Weights of a small GPT-style language model, trained from scratch on English Wikipedia.
Size: 15 layers, 4 heads of 64.
Architecture: learned positions, biases, tied embeddings.
Training: a variant of SOAP for these matrices, 650M tokens.
Each number is 128 + 32 x the weight over its row's rms, rounded and kept within 0 to 255. Layers, rows and columns count from 0. Numbers have three digits each. The size before them is the row's rms in percent of the matrix's.

# layer 8 attention query, 256x224, rms 0.0324, rows 193-224, columns 0-223
116:122191118169072136094171133042172171065121143162136144111123114122102209180105099123106187098121070116088184172135138146093097114100150174115159123136124128113120129091214109201141109153142149126136149175109098171179128158145118073160153117251121116115179109154125110121151114094093103092176146139170146100129113116061183154145107092123156152113137132065148104097129109110135117136157146121093149102049127100135081109168131152122123119160092115143122133108113122175120123119147119111120132141143174158125131176143198181170064151124126154153072124120132123143166092121114120137092119078117203131136069123085161074066129115205151136122130128098151140129135175111131158149114
114:127157127131137140109060182197151134070120063115127121141124092132141078114133117080079088141162123154135130116055122130136070151149120115084146106120096122104161153127179195181057087113117128150162085164149198134152164122146169126082117119137130137121109104160167153154112116116081107130166140131139135125149099153111186104132150086134142086131139087076155126045133117142102074114156124086102086193132152139098105138135100091102115195140126086132132105191162156201131151150083125098098170129092132133134213118127121124160082142081095117153159110148104074123103109164124174170155148196065121149122063123181149108134102073082124141143100131141063152154098074147106103187167
119:152167136195107156165095175135168158121161200117130114116136107138078126151147069132113122107152144139112137169130207109159082155086156158162161149201060177107137072162153142102187102171138107168098105180135068120121094146144113153159103107103129136167157152171140083159106170105137182131102111164097107101138103155171106105127170115117111119151151132168167111087119093145089125131095139106088092090113074146157102116148137168094118147151113141128122117063131058104068127173119127159122116117141099128158138167077103132081122132148188168171146072081095152082108144150138187067142065056159097161118163192065162157150130138079144142128095137100120100123056139118142129118078
108:135144133071104124124102068123157160162200133126100136118132143116086136101146080072137097150156103159154182125080074177182135096151127137129153113088123077125139156094111103191123097116152113174170146113042094141127085144102178127116120086137134171124149130099090172140094079138151146133184152158154071145054128108150075124188147154136106110119047116149139109166145138101155115077107103112124142146100136126112192119123172079141136130144143183198134147167143123159163106112108189115115065154061116066108158181144136077061134075120162183099125047118126163125047154123171150136112090108135117152085156144130108159098181144096140175122127128127150165174129106151127108094129
114:119077091134108095125096132128149056158193153105170119189093131100139165179091143117123108101147133146128142097156119058092139147156083145194126133123114061154112122124138160145112175151097108198135157089131131134157091153091160131139128086093108124159136119186120120091164137138128086117096110079160118108107120128154096114114214092089178097157076144163112115105145173149167132094141095191127145074078137102151204109101132133175088107109145120121109109115172106131157122120163116136155114141096145077131102160057130182120162186133114082136100117126156222140162173089202121109145133117171098167122089100137110123138142137098139137196166145126084132119192080083180048155089
121:172128138166162162147085108137082116104123102163161141161152139200138151113175102153070118177114129052107134108145145163131130085137091131092127149150042183122120116142137112146139150120123128107160107173200082131113151118172136169128136120103127107104152197128069123204146109149160058156129182111124166179198148125181108136132094126226161127127103104133141145101102163189119077084163086146177117135143162133127151113088138110121092171164156127136124118144092149106105128127093057151100148086098073089120121135096121113102156146068150120099157089154094129113200088135098070091104121120180121201186142123108135160106089127122116174167126092088169112121113169136157128062154
115:158149157106141178140092144104153169145136121069108116195157185068178159115123116150094105136133176105125195101119242115081186179089078194098118138186123083139158087147130095166142092117151115140079171142084172136100140147175148122088127149145144118145101101138102183164154161081109176116090148166150116123130104143091098108179181162119082124172127162070109134095140160115123095076099083141160163158154109103133181107142102081112143074108070136095124133147158151093110155052132093100131176148144133140119091169120152145118135110124159106120125073120147157113129064061097172071093117151136118163142107111137169117142148122181145113167148115108141142120080092087158155190137
109:167131143152102137161103111092170098168065193100116096155137102198137148116131122066173160142143143165160195142111146077129135175054114107132144165112098133130145139099140146132141140092092134124164096136122069136090148110105151137128196077114081103134095127138104123117164157129125083184156157087129158127089102133108138134174136113136113181127120114120167166135152111092132185109033068084080145087120154118112148161089108128123096117113131078143109172127140144164127093078162106128158193120077108115192149126179141180166114139093173215129109121149103135122095126094174139088132090133077137159165105078194148095177186124105156161157171098129048133128103142155110140128048
110:100120122107070128177115161083103060125087135197121110078145165059158160131165139065085118116114182127123126135110167116107125107107101077121149153102136145091146117168150164169110162126130141082139116191105138086192054073136130116050124109145161091137152054135120148150076182101128191116155158103188130133102135134132106104118116206126125076147103158147139111068120143132177127148119113152138162117123152142141097055096167082129144109078129135128149175156138181083151174079144180148164089084149185159164207125123116120084136106135130182082138131155128146159141105148147169108123121111092110155111097145159130116177070130181084122124168094134127127179156116195129087144137
104:137113113121126059151105142114121112150132157082129148141092162117134150091140147124098120153104113124089156084088159171129163173078217116107177030125105124153099127147101123093173119089119069066141137083193187193113090169107139148060158148118154079103080108098079136122167110105133121111146121109130126162080131124068123153096133102147145132182116151150115091142130093103157125129133153114113160099112104180123133150164138117152156121098173109153107187144125137095132118109187103195143156102151098202063089163103178135135156134194084045176080109042112116101120148100167149120186157124122169139134189157107122188115136127131082147154148131128145069108165134118126167132150
112:145096083157116160160096126100077194105129113101116122125119164163082192140111135145128168131111162127131105125146195164089106102102133156158174054050096150137169084119072127173136122139186167153106165100137178144118220119093155165150125169142122124131079199113139138076085143163069123145063121090089150138146160091160169124095126173174128077104117133086125130169122125116138052121142083097095135158135104143127120137127112129089140166090077129092134120093120125079111088100084167100176158159092133098083033119082096107156140120154196135157172131134118130178163104129125145087156136153110124140105130099155105124099087144134145100085058152140151083154132086118125130174191
114:144128083117095110142130178122074161184104110112082171155128126091180150144135116132135156118129093115200149108145085139086068199110106122114149143145104142135187162141113104133178136153205158123124201117121129083165115135069152085215130130101077156106097168106129097125172131123111111113137138130151104192120087155115124140114148091131106163138168092110102101112152091075114071157161138120066116180124181121089093128058119053188161138175133152108088089152055103188140120127164167171116108107135127135145132123117135092164170167141117128078141119092143085133136125082148114115162110174105165122160071138070164153148177078146140116168194108163109154119090175179091147132151
110:111157125090170145143128125155141130116091094111119150133084117119082169187077145161082141134124144147131126169149113146231120112145119126196109154176094165120114093125088116089176126130099142063179094156111104113085137089152200164118086110092132143082138173081148152116078123114024156062167161126129130159174128109113148160164172097179067082121120157131087165111167116171110155176090102126103147140139070139144130110113170215131125094105098148141120098030121112157129103114105161077158183154109087124170197171157101086118110107089158159097155136138099139140111133160100111126146144103141186150058123113114112160147128118172160096161098120152144142098116134152139167104163
120:112154175115104175118118163119120076131142129103118141132128170116182139137085155116078141057134168143107145152142119137107140141148141163112114168129118117137178143115141094081115208143121128156152157134104148118142150075067161107099126136162151112131172119095132105060098114134103161114116078075146157155139188094096153120112126130071128112105082097148116114132158121104167132059139177173120084110100118126053156104153107137134045166157176159097168151143161098110215155083136120164190117087145144085124127172146153079133172128127146118199112189124127187116132198123059139118100063150103131172097078117176088153082106099155132084147130194121150140212157075124107085124121
109:113143142148117193113115155174115115091144102061145193075145098112158098073179188145128080144136124093185156157163134114111114131105069138174135057122091085112166139129142143134183164121138094114120120142111162097071088093160141167139138139133124094109097124155097160178077152190136085111103121144104218109174169095129157115094128062167088153109128148165129117144147069097138090134134137109130174113135203084145127105126144102102173103150125119120117088162125150104162142136130171106142102159162143120137144156140127125114168118133120158117090100103134110141218132155119131124139153208086107104153173169090126093094137150095070197135099081110132144184105051064116140064192
109:125121124133117170147076139102160125207166052166176151141096126150123131066174149145128098134089147111115130095123132107123140091165102173086108083134125078156093112114050153088128165065118124076147147148149088186103153084148127185133148137162068141092129117057162134116122151116162068153135158149116112115102106151190135136106106152150162215140121222114140133122120163115116146112113161141091161104138138149120147107172093186146192082165139168103082105080123115087067116176110118131155108130100106133138122190126108050144093128149100156095115096119141119094190098160166148138141079138139114121125166191096171129124143134083068110092140088163137081162158111090148091075105
117:166088149143103113129105147179104164097075087160185084122128153145173172089102162154112173043124085062081142143165156154117084101123146137126134172137136027127135201132174109139133128128132137079154129139141122142174109135121170066071161134093116098110138139166128122085125088061137126184149097132175109123124131159084124141231126132111135170119106130150128189122174218144112114162195142132149111094148087135078177129137113115193141111177141094171121123144151134127220078104157114133128116083141167180085152137136126101173129071138091123138103134127096124116102117123106187122136161110109130178140100138159178123162191142131180089162108120159136126121113113093155103136111
112:102175130163184137152117178123109151173103129106084140101106131138151180127115200133096080135103151140126115119122118102110107173108156126089138123093159124102111090127116104102105113126081142156088069131066077133158158091152124176136145114135104117169095129143171135112075094165154118158125129114117177111192151119116198143164194142110143108108147083155117110099154132147096133121107046121173102088137152124167147123149086201209152095116084178100070122099159167195157116116142136195155118141104096157085119078095110081195219126154172137117093120103136087118159150132181143128116098154099104151140166143132117128151121199127129087177190179120115133121133094055112169064170
114:202139173121092152111112091146153148193117148188118119086119128100159148103158103147178127155144137095086128076086127081146124116137099090128096131076151105139134157123168140110109112091100164172087124175077110095140076152141068156142117157141190080153114102113147114190142104141136148066157126141122089167124134119095156145072137151169162057164146088098114151185098194087153101145106107133129108111133119180056089091175153130179149159092132132127119110081173147141109125143141084166087192135137169085109202097092147177120092114147080178145097129123131106165181089113141144118150131168134088073168110109103099097071122058133121131047139136123180113118121107139183171110089
114:064093117133069088153113116149108140089087091073118121105116151176194125220194133142166079102125108168096116140112133136095135099157129088097158140116128099075140211137139135157185144149132103169131094114072159109161132108167110124136082136162179177119135138141120120172163170123188162136142149108120118133118126138130069110108141149076191142146102153118135117127170133170184149115169101165088142141128120162110155145236173082165123130127145165120150113110152096108078148122064067110119125131133089153168133100123159212154133084177145084122118092174118136196172142082097104120149137120098149083168150167134126117143128106122157092156144095148132101078078104119148174067063
111:117050099121159136090104169079143122053100095123137133062109142153165111115127136144122110167125079153143084111140169133172185130166065100166118102121094167160137124120135084128152121163099126136110097108137196133136083189158161117136168083150112172089118080134138152125124106153133115064118142101119153120140142168154096139090131092157122107125123166135113115089152144174075165130078068160171160199136129083101076151143123137125152143136174130084128108171145129118114110160139190124117172118116160087098131121114117111159148149110057045023113125139129197201133119093142150108119147121122089137076126174074135125077096115198148133099145095164103162111042177173140107156104
117:107126152125150117086128112088090114131129175131132110150108157151171157141189097104119138175148109073110161140117088209114146098137161162116108102081144124130099141142109054130141112134187139134153200111058164094037106088125154120096106127141164137158106112157053152068202145086148178122119137113116137148138136158171156230192153159065124115123112144049127151138110175217119145156125119139123160121121204105122133172138139041157137092130176123114104110141166134135115136105135112136151141137153178098127139096164099114094108129171178124159066097060098086157122131104148159175126113148130144132141116055139104127121164116167111127147105153122107091109206134133134099164139
118:124107138160131130094134127144128188106131116139103146121155126108124124139137089125139168134134098214115063101146136137193094136106107106116128134147161094097128116108145144089130071143131145081054081174090131109042121114130173075132146085148132178132124148123105112095097116120104120135109161163169103148179163093079099102046097132126197067151141104127184160120155167100111153121069144124140113121090146167185082125127129125107128154122137128137129156112138046126144161117157073061127114020168108130156109142124127119134107082115211079119114151144061095119174103198179094107135141147099167154152109056133102069140149132105107105171136177088139183147165171121159154134086
120:106135088126120107089137148104116150065182136150143088150124078198147122101135154181059170095075142141156120123093063133071123181111188120136117135159079134186178177149137153135096107163116141125110202189116133110210127123142108108085081055131125123186139157142140112152133094080152164137104144084196089129113154154121151142173115108091116134136131141106078131044175123072156168100094140135132159126097151138118191104093129145162149110134118191075122187129105158177157151132109119159123100153189205109134121177082148119114126082160135084166130134169142117119119169094169109128110109147097131128166102125117094102122132141138090101195063139082094122145100145090102126148081
113:146131123123116127156126113102076071150154144108111158169061148110173107165129143147119130138152128122074156095150121123146130106151169137051149140123190041095118080123152121142170150130088120155168149118079152112135040177139121097137137117117108152131066144099128132088142129153115122159117139161126162096149150113130120170105143084098098137156140155113104112122080141173141169149099130147125094144158165084124172162099156130139044098112177095104114200125111136051096163139136134176152131188130090169187202127160075109136149132141121185160092192145102226134091182141150150142114134143154140164148086131209119104060069113117122125086127126171122155158096138114114047126083
107:145079135121133153188061098118125116169106133143104196210131127083176084160166145148143110190103136087160144150133141116121109065054122153117126135116100151110114156126162095059133105080147144161170127094166104145193105147169136101112092120140124147125140123171116162111155118118151135123148084069162085153108111120137160086202159057122093126128128086100208131083160123139145061134170115109106132147141167146071128121174130128154150138098168075092120080118102093142150119157132178123163092109138149115100168092092152164126114071140135133082031136134114112125169111177124129091071147149090080181159164168136100076137156060150121132152168082122140123101125091121135081192120
110:107074114162130144163175153153115117140125133093065139124122043123151141140103121126114126141122144132105115103049066104141104112104132131167113123054087173082089147117119140141085072185118148151092144124061120167116111097160141152202076129147128141184184086176145114101053116106115100143100131127141121233090134081102146129138087130130106134083135080187093173153111142098169144158156078116143128103139091117095097142160141117104197123159179120042160112171157121121113096113108075121117126139148108168205111093102144140079123130100141122150157188127159150164107090145195175157135147164139142163141158127134132191141143105152090098129104120082144145173169202139147142113108
121:091074136125086130170158159158121089161108112127070097173130192107109094138112105103066190090170153100103137150124129123075163117140148112156153189140186078153116145083110064143154185110110130154149116184137170161127084095167122037097145099153190084136087093162202098149085112123123158141166125107088148088065117157092091126172129133097155100110135053083154077149141099146158147063100116188094120097127175107123123140132103115132079068116110114064110122126089149156156175105150176195129086126104158095169143158127127126125109131182148095146125074195132156159136148148148121086095133164119154154149080145169087122089081153138168145162160151145129140120127117135138134131104
117:198115137148166125045151121114129121149133120121111169119165087145157074109214145132111085199080127141134121093161117129118170123110184074173192160135145128146106104173101117142142136171162098139152124119085135139144144153092148101107122112144080152147118215092092113180123115130156139081170118142096064114146140143097052107098139123160132102176102169112102090117143090150164112179128095141119139155086121171092115047092101080140182153197145077144163118121150127131192167133088122167164141150122095145082171066130137207130128144170144115133131159122125073157181087159131168083108163164163102034138166150138158083095151115089148141115102095134134155149126126108119161128136
108:081034078161133107179148151106177114090146187148086112124146187099094093193088107085079113114112103089150105144114141160173149103134077155126119157100149138136115085133109121074036116148144128133084093101160111151125126144179148066131177145151109141073151132069106113183154107168157197090099142085178150123158124170107101096145114165143147164107113074157116083129133122092163150090122122104141177146114102130116146151189141157149159137127070106161067121137130117065118043165121132090132140163114131120151159147087165155114125134079128124191149150115128118073063136137105181132190125133110082163102142110120148193180129149121148152123142102153087124153200136148141100108085
105:058081138076156120130159134089120130130196150132085102112113091103138152136085167110117117094083085145086072148114188148110105145068102146152145126111120068087121162117086100154166092156140106159140117116211126059151152125106089158195175144121079141170137128117139148189208116148116174168113148122124137152093093107200165099158078146165149143143158091112136135151111094209144103131159182155105150110158128111126165099100111131163147179103157133091084118146143132147105148145078131126094154133149100106159138209184081108128183109115110158150081162140142133115189111160136130089072099115140129073144189148117144118224095135114086147101143105185122117090133139149109187137117
109:100118166063089080082039129123114145110158143126104167073127162124171114112182060139165143107202209151135148164093071137123131122136118150143134161115103094133076110112097185143112121144094155146211108091145114112100108171169107197131151108127162155128153087068140102115091141103128117129123114076071192074217164106077095163115148175168156145175145146092084144071124149094127102117079155091126156111097166112104167098106145127121121113150136146116100116073170102177112117145122140113101114155156066122060163123146129094144156158161123123152144082105137152180102124119156110150149124093116072138128103090125131123115136137078124143158113121105153107063096164166127086069181
# layer 8 attention key, 256x224, rms 0.0324, rows 193-223, columns 0-223
115:090147173168074178130132183086078150122113089140091159077173089183146133187117076164074128100118139107114172175154142141093139130133121162109119160155054122134147112101151135182098197100099060091121110139129129142105117130139162105157150114156152134117129137167132121141102156120176155079159101143168135107142152128131170096138091166133097157089188092154177084113150171173086149098129104109064101156055153125119130114171113058152152105136084129177186126053082194187132092144151136120121177145130165153093068142109180125148097149149152131096094086114101113193161093103084148120104101107091126149143076097109173086124092090141160131107135113130142164116120086048160125123128
110:134103114106087142177124177154173118052069147083173112155150112108139124091123137073141118132173122143101178163105099134131089116101145155044202126163106144144163143115107192145114124121155128153146148175129151114180117121117196106147100146147137150140113076162172113054151087077115152144121156125124155129147157152160137132091146116152141117087115122128230112075120121199063120052167141128046119108123144095103074136170086129165078176091168104102118154173139156124158139126139146104122163095122115076133179112105121158124102200146117156162128117105113140122094125130143108183093089123090131089124095085161101068130153103094111092153062156146101138121131058121095092194128
114:119132139171107169139106143125179161153203160133158097103174129164073086152121142152105145137144091079157143128127202097102098118105142134120179145123099173130154081171168142077120155128134113094107067115116136157080163151107146124147113135083125128126141141110152077122165175145162233120114087239111083127086116112154107142096168118129093142127118107097150159111132114172084163216104082112121107101144063092158104135125141113135132061111118147099150103029172067098095179135162117136129077179131132119121130113096096130094120131123157091168140134071098103084153091092097156068128068091141170138090126163147124154140184147117161133148090094096137147123077163080116103108116
109:146112179039144149132108133151156129158135159079121159113173150093126128159156146108082128121130125137127135152087109115157156072112139150119178096079105087098137113097114108111116102142141091140144122106111103172139131146201163153096103072119082147127112103141103129098079088181114060137189147132137120127068105074166109087184071128150125136096076152158140086186136104119171135084153072116140126100053169119130138135133194113177109132144136119135148127137146110109100096151121173172142054132095110088132095123130086071097161116086180129143110127149137186100068090139175138087081157086167079129063208171116181146177120181121178159070112125157117153122158108091138093159081
111:130147102150149156144136098092128100154184160087166163163097201112107186095096181144107105140108100128154158136210123055138128128147103120136172171151144062105098097126156147141104116165088131212130118080119116096126131137062115151168215098092104148130160204124117134141110166128157124136081084121107142085159132119139056107146146079147120097067090151159130116198122181135124160103152119181144189117135142159163124107100151126059141124136092105169142085119137114118143136157174101146123124115078146099130100179161104182104161176131153135109084123090179141096160176096150151054097157129149073121116101103137088129093134138124094162120166107124105115136104136168117047141054
117:182136162170084125182148093159121151108104116141187147115105148177111132101153137138090173162087115080133108135101103153136135088125127154104093109106097155088184184175108089130080143154075134156158139170173144123088132142167140174131149159166113100117106109135061059114105108106121152094080181110103116174162128173128103147108116133192165160086039115144134133133141130161100116115114138186184122179122114103100150129164156046163079107112194176132086152085154121116177089054103077165143105133209119078143142160123133173126146102112145101144175111136085130103137078147184072096142148161174183151112100151130133150123164108132107119149132128151119088137062199094124144122156
114:135085099138157144158108139143117123159053119052158089112155138121162125119170148155163115153103140181122101142164178105131224200120073175050143135172130093140138107183101091115135105118156132139111115165149115157119157140156141117135070117098141094133038145158072151205129153078105164115097113151157143148102126132110149126179111142159075150127144189115156124152157127154104079096075105128191126121084095099108155146124161090128130121088048152150136095105151092110085098098142081107059143164122142140126114146171147141139085105113165152101094095057171132130139080066165127159150154153143095105136091115138099128145097143196135152149138140105073206120090140143143088175099
112:095156102113110159191140122108160054168110159108144091158133109156094161116132105086136144133188113104162174116057120097129144169129153133108146136068080108102120137093141184110133162088107099108166106078146097104072111157107168126113171106158118076091069165118137137142112106107136086137136110129146151074137131115093113113184154142148133164126094079098136155142138086114146200160087136125109085075049104088121115194134163128114090111126109105117182096118138128165139111073199168167167235107128137161207138143167146108105129130100168184135124127140116130114106098113195135088088112140119112172127108095181167120183156147100135163150170092137092154168096199130143151120061
112:071148157074115135218133142141096145133075088145180193096167104084158164138182145149118146149119095134120148106067159123181197132126145122108094181174146162027130131078109186133100140139061149119131119122122162145113134133113100119118140094114155065143107092175135132181058167124162116179126049122167108152083182081134083107152131142174070084169161134120114120125175168131113111131103188145178155098124170135110071071117169125134141144121166124115148117143115139096154184092102132142160108086105149147150120134122138104138124096143138176116145158130090100080097164069084154163104112099125087125088177118176137142128060125113084149183153135117102113164119139115082133180123
105:103144179119173057107061197129100121122130106122100101149075112132194128107139104136142052160157102114118143104174156182100098134141142135112116137125098045083070186089159082149151115135127110087143126160148152190121116153095066112069142108120118106085106090092099154101118089084111073105151109148108185117096111133102108148145107133144130143121127195131082120136154164127098122163206139132122198152114115150204138185128131108099189143139115091125143129130121121168108160118092094144128204114096113166164109151134099104142155146143121123135130076057094093109124106108163136134140120131162178121170182135158074183133155133178090178143083102141132108052192159154131096171166
110:195094111159177161180136102054139161080070112123100101148136140200140165100125093157136180118167111134119149101157131127124180106106137128110127089073131077136149121138076099108131137136159108141095177158083210103126186135145154172186116169177135085093111136146139193132128177144092090155139132146092124183123200150155158135117124164116120114136103122086128157120138118141137123159154092123149140207218116109162121113125112153067126114097089104145126042137109132068127100157092120105142179192131103109038074114166133132166141140102164111178130141155123137180153148123132104122144186163126127113116109129153095122107080112131180096072081111138150178169137132104079117181163
112:134145076087112098126133178134110099155140046147148132150153078075152106102173090184127175169103092146136095106143075164113153201198117127142122107086135132127159129118136210121119115182159111115111139133142115084149132203130130083181104119103097095098131140095127059129125094098073127139176131124130135157148095138126138057122096114107139120120122096135112083164106135090174059140164080112044105146089180142085155132048062087183121112187118118114083066165081135129154124107173173121098149125097139104167189132099102107152138190147167149145107144113167110077141150142147081125140177155163139098151123127127116099112158090172150146178132134144124155131080137113076143159169
112:118131132098106088166156124090140125124092079118067156138155136163157138156090144129090184116109129115151100142122100154137174091148183079117142134195135135099136072137067122041144140094128151141151060101117167140115076112130146167119103135066133161122119092094111179130179107102099140125143120138171103148100070178197146172153180115128124087112120109129128195099118113173106130180116090090089144143156104130140214094128155129158093091117115173093133116104139141138165083054096145102148144124125135184113150121134104119107158150150202066145111168135076144130054110133051138062142153158105130169047097133121126119223097129132161107114122109145133133064095132123169150124093
118:145140088125170116148133213159086100150128125141113150149124177103130144141087158167145098094136128117113105128140063162120177086124138099129104094107132117085131105174174149094074182136153124135128165137098141177152147158071162141129125111159174174135098130114093148094139171133124039117098061117141137111209156133185120130130100133167103085154104096118092150157103126092118120092163121141119085171152132097090094146159173091081115183135118119134181143096083108107207182137139153205126121124083165172087100125148130146121141150135175087181093207079171132122137121090088084109145057112118076169115084111114140171082113128121122203106136169096143114194187117148148101097106
112:149134135141133121131131155111164128073075143132176138079159065115206119117183126173086053127139151098131162123140092156097139088092109167179168123084112099115177144144133131083105133136136093159156123149153164076091160057146150133119081098114063063102138098137078102138155107132179150131096130107083168140160105071142140160084125121140067158115126137167166166130158091125106117166112143081137181073111127139151117100162099094104154106121147131145067079180126142097173136109111182101111119174147168122117136126165124131094087119132137132136083155169109092143201142173164062166149139219138136104142207105112123155126111079164060172138142138117149168138174084110069121088149
109:139117164130124167122098069099160141157110056163176082120101120132172091087181121160104061116144138089119152091139135125111191140215111110110099155144148125138100138123095157076128131071110078096175138156129166205150155106107079180143165156208120120103096068104167140129148098194156045115145142123147172100138064111168145165143164127129133198105133163119133157094136138082138134144088166139162150131163171122138166121132123158152155083180159171134134124146145093174084100118106095165145084107181126124130160162109087131107149146148113186111144125094097103092145105189142114107124087125178123129142117177142134180112142145124078128109162073185134126130127100043103058110115
113:166141154131077139106086136139086121112062178149175073115117160144132161094078132158139115131150110086096134182153169189141108115115159073094088121151166064136161143155170104110128104114183152106144117097096119138176091138143154116076114091135198107159146140179135080095097086088108145143148080096183160150135077121133142137175101138179122143141171188172145154141150172116140121125146114091139072108132095156126121139146120136109143123169132113184183153201118118168226096108210128156153151054099166114102149087159197082181139151169110125111128115071184104096122149092110126128090107078115087170115092127105118103113148164133145122165172107179155088123108140076131120154093
108:122139084190129125158172164124170082107113103138080119135129093125148148114130098134132130139145155135147080125097155084136117197138124096114206141105092143079127153131151072110145112096104134151108138093074134101175141131146095145148127060182097139143114140120085200143145110153186137113133112093144183118157125121199143161140099088110162109134126057136157120064107120158157083138097114086197149123098106104143109141130065191128114094086157158092033133123102118169182135104133141184158139146166072138133121088149083117184163156103159129119109121079213048081163163110159154085127123136119102155128169181102140100149073179135135154168152111096114090146119148090079152091181
109:128133119105146140132093147141145142151145131136106091066099119130127133091171146092149089146125169095089135113150136103132126145122124092150133173115158103129109193145192156184137153080118142153142137124111147104114103190127059101146145138092142144136104085141120173178123122148132110040165139210094108224118143143094103172101094130119168095149206136110164159150140215147097123205076109162147129148094126150016114075189171148175140137121157127091151159094153158135131098166136116151180094156118107122143091136116144170133062171094064186176090113125155127142116105115130170150184149137143096129132100105128145115109076070112166182106110099147161130108131092069128140084154
113:064157167117104098158132108145112133097129135075142109129132109138137106191167125171148131056131118172084089143131142096169109104141139094136183150184127102077088199120174137161128133097139128143100058137085102062120142126119053089124063137113197123112114139116124100147158203127136143161110146111090149076111084138102118107146178090117160139149126139127132116147125168125210148103155153152119112129168148191130099139220209076163145112126159108146144093078175085156134089175072084102106103095129152097173165061132123181138104077193159123111088142170148133158178123147124125150125140091116136161194140107118126160129130089157130166146121117142162116166062123134121079161137
109:149094098102094140100110165096143168097146066103099139132115166091136162141147157141151142140120120115123110146153155147144161078150077107170117136123128181156154177082116154157116134159146129163126144112165094099116123134150132170137135064047133141117139105143107159098090093112091184179079139065105155154140152147110158131116125089064104103132122136156075121061120164098098139123118111136149172129117179157127105106094124139151141108143160113044146052148104127145148128096116115156100167196127161082136132159108060099126090142176033070067140126190087182175146126140129128108103100125145087145168115157125147152154077086199121136102121098109092144113044166183193081199128
115:118121170048150101113117118143069176143108128136164133121174163123130116156140063187156137154200144155136132145131061121126138152133120136111104134127118097158082087063116110148114049152144145153101212110133108136084090094143134144097097072158146142118110104165101179069132139127106149076107098112127152142174117133139108169188117137102133133115117206059144105141146154146136193124069148084123115146102140141139172206131170076109102095136129158156126124122121108118115130144065129107124179117137058066151203144179140099155140112091184166118070123150146118107101140130114168150190104138097057117144148078096119125091065103182077144138134097110155131159157137176158091136178
112:141127123156138139096144115095107198042132129121103095155139086150093125127140102162136107151091104184118102117118071110152100136164108131169124123143119125145143124105169130080088121138105171093067067107115138126085179150124137082135106119143153172095095163141170090129141115124127116131173169154184125151197119146136104101107112154178137097152075112128189187077158115124127160121094133102114153143050184155170126124154100110104117155046168141102167170136180080147143160142148075127133111119105109166127098186187083111054134059077097076139110187130083119147114079173142178154177122113128157094132105127193127028121105102113140123170116139139132167166131177134105165125076
114:067122101126119101120151140147152122085188110125147095084077113141147064091141131221092147147089166170150159178110104169143178143174162107104173134139100077133131136092140112149103110189103101113082166146109157160167105151183110089067121100121166112180147154165110153127059130115122127128106115097152089133145129145150113146187162114135138116138173162098062099068131124120135195151103084123154111093145182103074094107117114146119156116071116122137086191107074151139132139180127139162096126122147206112112117125123160169116088131209171119145086163094161143125043081132154124121121075097157102131135103128134086116095174130081093138163122168142096194087141114117058083124111
116:131140113135154141164176152101018110194172180151124172154102112076144135153138159122102191101168101099128126131163127182135160146122114117056134221121186133137099035146177067123114190102143088147184117139141091126124100122110145114158149094096140112116022145097127137092158121147113098098149134150093182084165151097139148176134105077111083119153144166126072127163081133138056120114128151057154129106133169111145154150111114128140076091135164097096113185067137177096125137152118115104148132095145123101147129143148104130136145157147134148157105165158093173127136142116149174113108156081134102134141114129200122149109091149062104139091160092170107086176122148140107104116089
106:139098172106151131091125103113129095170143146138167128111117119061155117140172111140140098199173144069178149174192125119160154071133095144112075157123083138111089132127119119125131098145117136115145184100142127105226157152163170103109094113173162137126131107187124105093159106116115148099182124116179107176129129105111114114202167056111145176131153083111225127097169169089095066144185163146108114137123135131102096108156155126117130165130141058139105051136146077102171150128138154113141112117110145130121184174072145180164122135135162152116064114117138166115165054115149121161153153132213097153145124134162143096092139096092108131182184079102131083124125097125149111152155
112:116116171125127156168199180108101158118146164085052088132159061096164125129125123148131167080160127131094151113108076105076086130140142151152173150123102135107129126149189152135079138170136153132050207156091148119187108093106111167162136112104116159162143107189166102119114138095127126104143114150141108162067135129052119168147079134146191144096169086123104141142104143090143083140146081152165109085168131156153105157163126101127108144140161142063135124192161150091135123129180058157155085140196124199161072105132128163076161145103140124160099171126087130127078122126132158120121129170071097151133085113096112177135123072143095090125158107152133150201164150104148156129077
117:139075093081134130182167148146080089118165152121093086103146183069100100131147101130102169128142167089133099147181064094160192127100111092128133169201149078119107128096111103143125176104114133167113148144149155137133120094126095032157133062121111102109068102151139141140096161154154156114103075079132189119107098112096122106131100125127144112130134122139147123148185141083129100082135168182143109113089155101103159102087150131103071102072132119066159123146102128098125220159084143162101129108061121145153120136178151128107141160137207100144164105127160209147118113121148132132100067122172171172145109156139075135066103160124200173148149099159114125130142083155134179144105
113:157116117155161090083110140141109181145102168158134129116125134180193126151135109085150097101132100180139132191140104125133165164108119093148177167148149163163117124135137111149159151159108115133106190143149142085132131140104083078073123108117076110106137150171056108117113131184100172123156143162172105125087121096085098162061102121121142091150103155121070121116075120137152131150092135155071172151109113153090106090112158056143172144154161100182108155152132117146196183154101074119174071154137156142112193077159112168151072144135135161115067146106060101161209123158127136117110213118222112079114116119162187119156117116133143126099093136153114085113101087098126161139093
110:082089166198139132213102130119179103142174147064093134132128173142129074135122125118125099117093098028179089105135175134217123072107065099132140099107134136094088136120110114097075165122132093109072107137108095161149146128119144101152174117131139111123128189159170109197095105124164167075125122117146105101096160165120126071156162160158159123082142098153116144129112155058098171120069130140092120193135124134166102172145121151161138184142122101152121117153096088119102094118126152101136155163131096145141123099110127204089106138095096102106150131124097091109094151145094130097171128117119118103155106106110103179128147171106124133182141108192071094154195133180175082200134
109:071084120107138106139095135117115155132182122142119108145106178078126170096099128144111113094082097085090098180079127180107101127107068152150128101117095091108096092108145095130177172117151111111112090109121093118195107078106112143161142169153146114148097122150129113206146081147081156152120111117111139176084068078161160062172179132116164165120094086043076159099095147169106144131131180145110133145236173134157065109142155160142156141109119146115082103079142135176148131122148134091134102102174093123161181202132155154141118124046142170162096137163146186112175163151188106116113116110144200138149123152136133117100104103185103125135137151132158145138105120101111155172117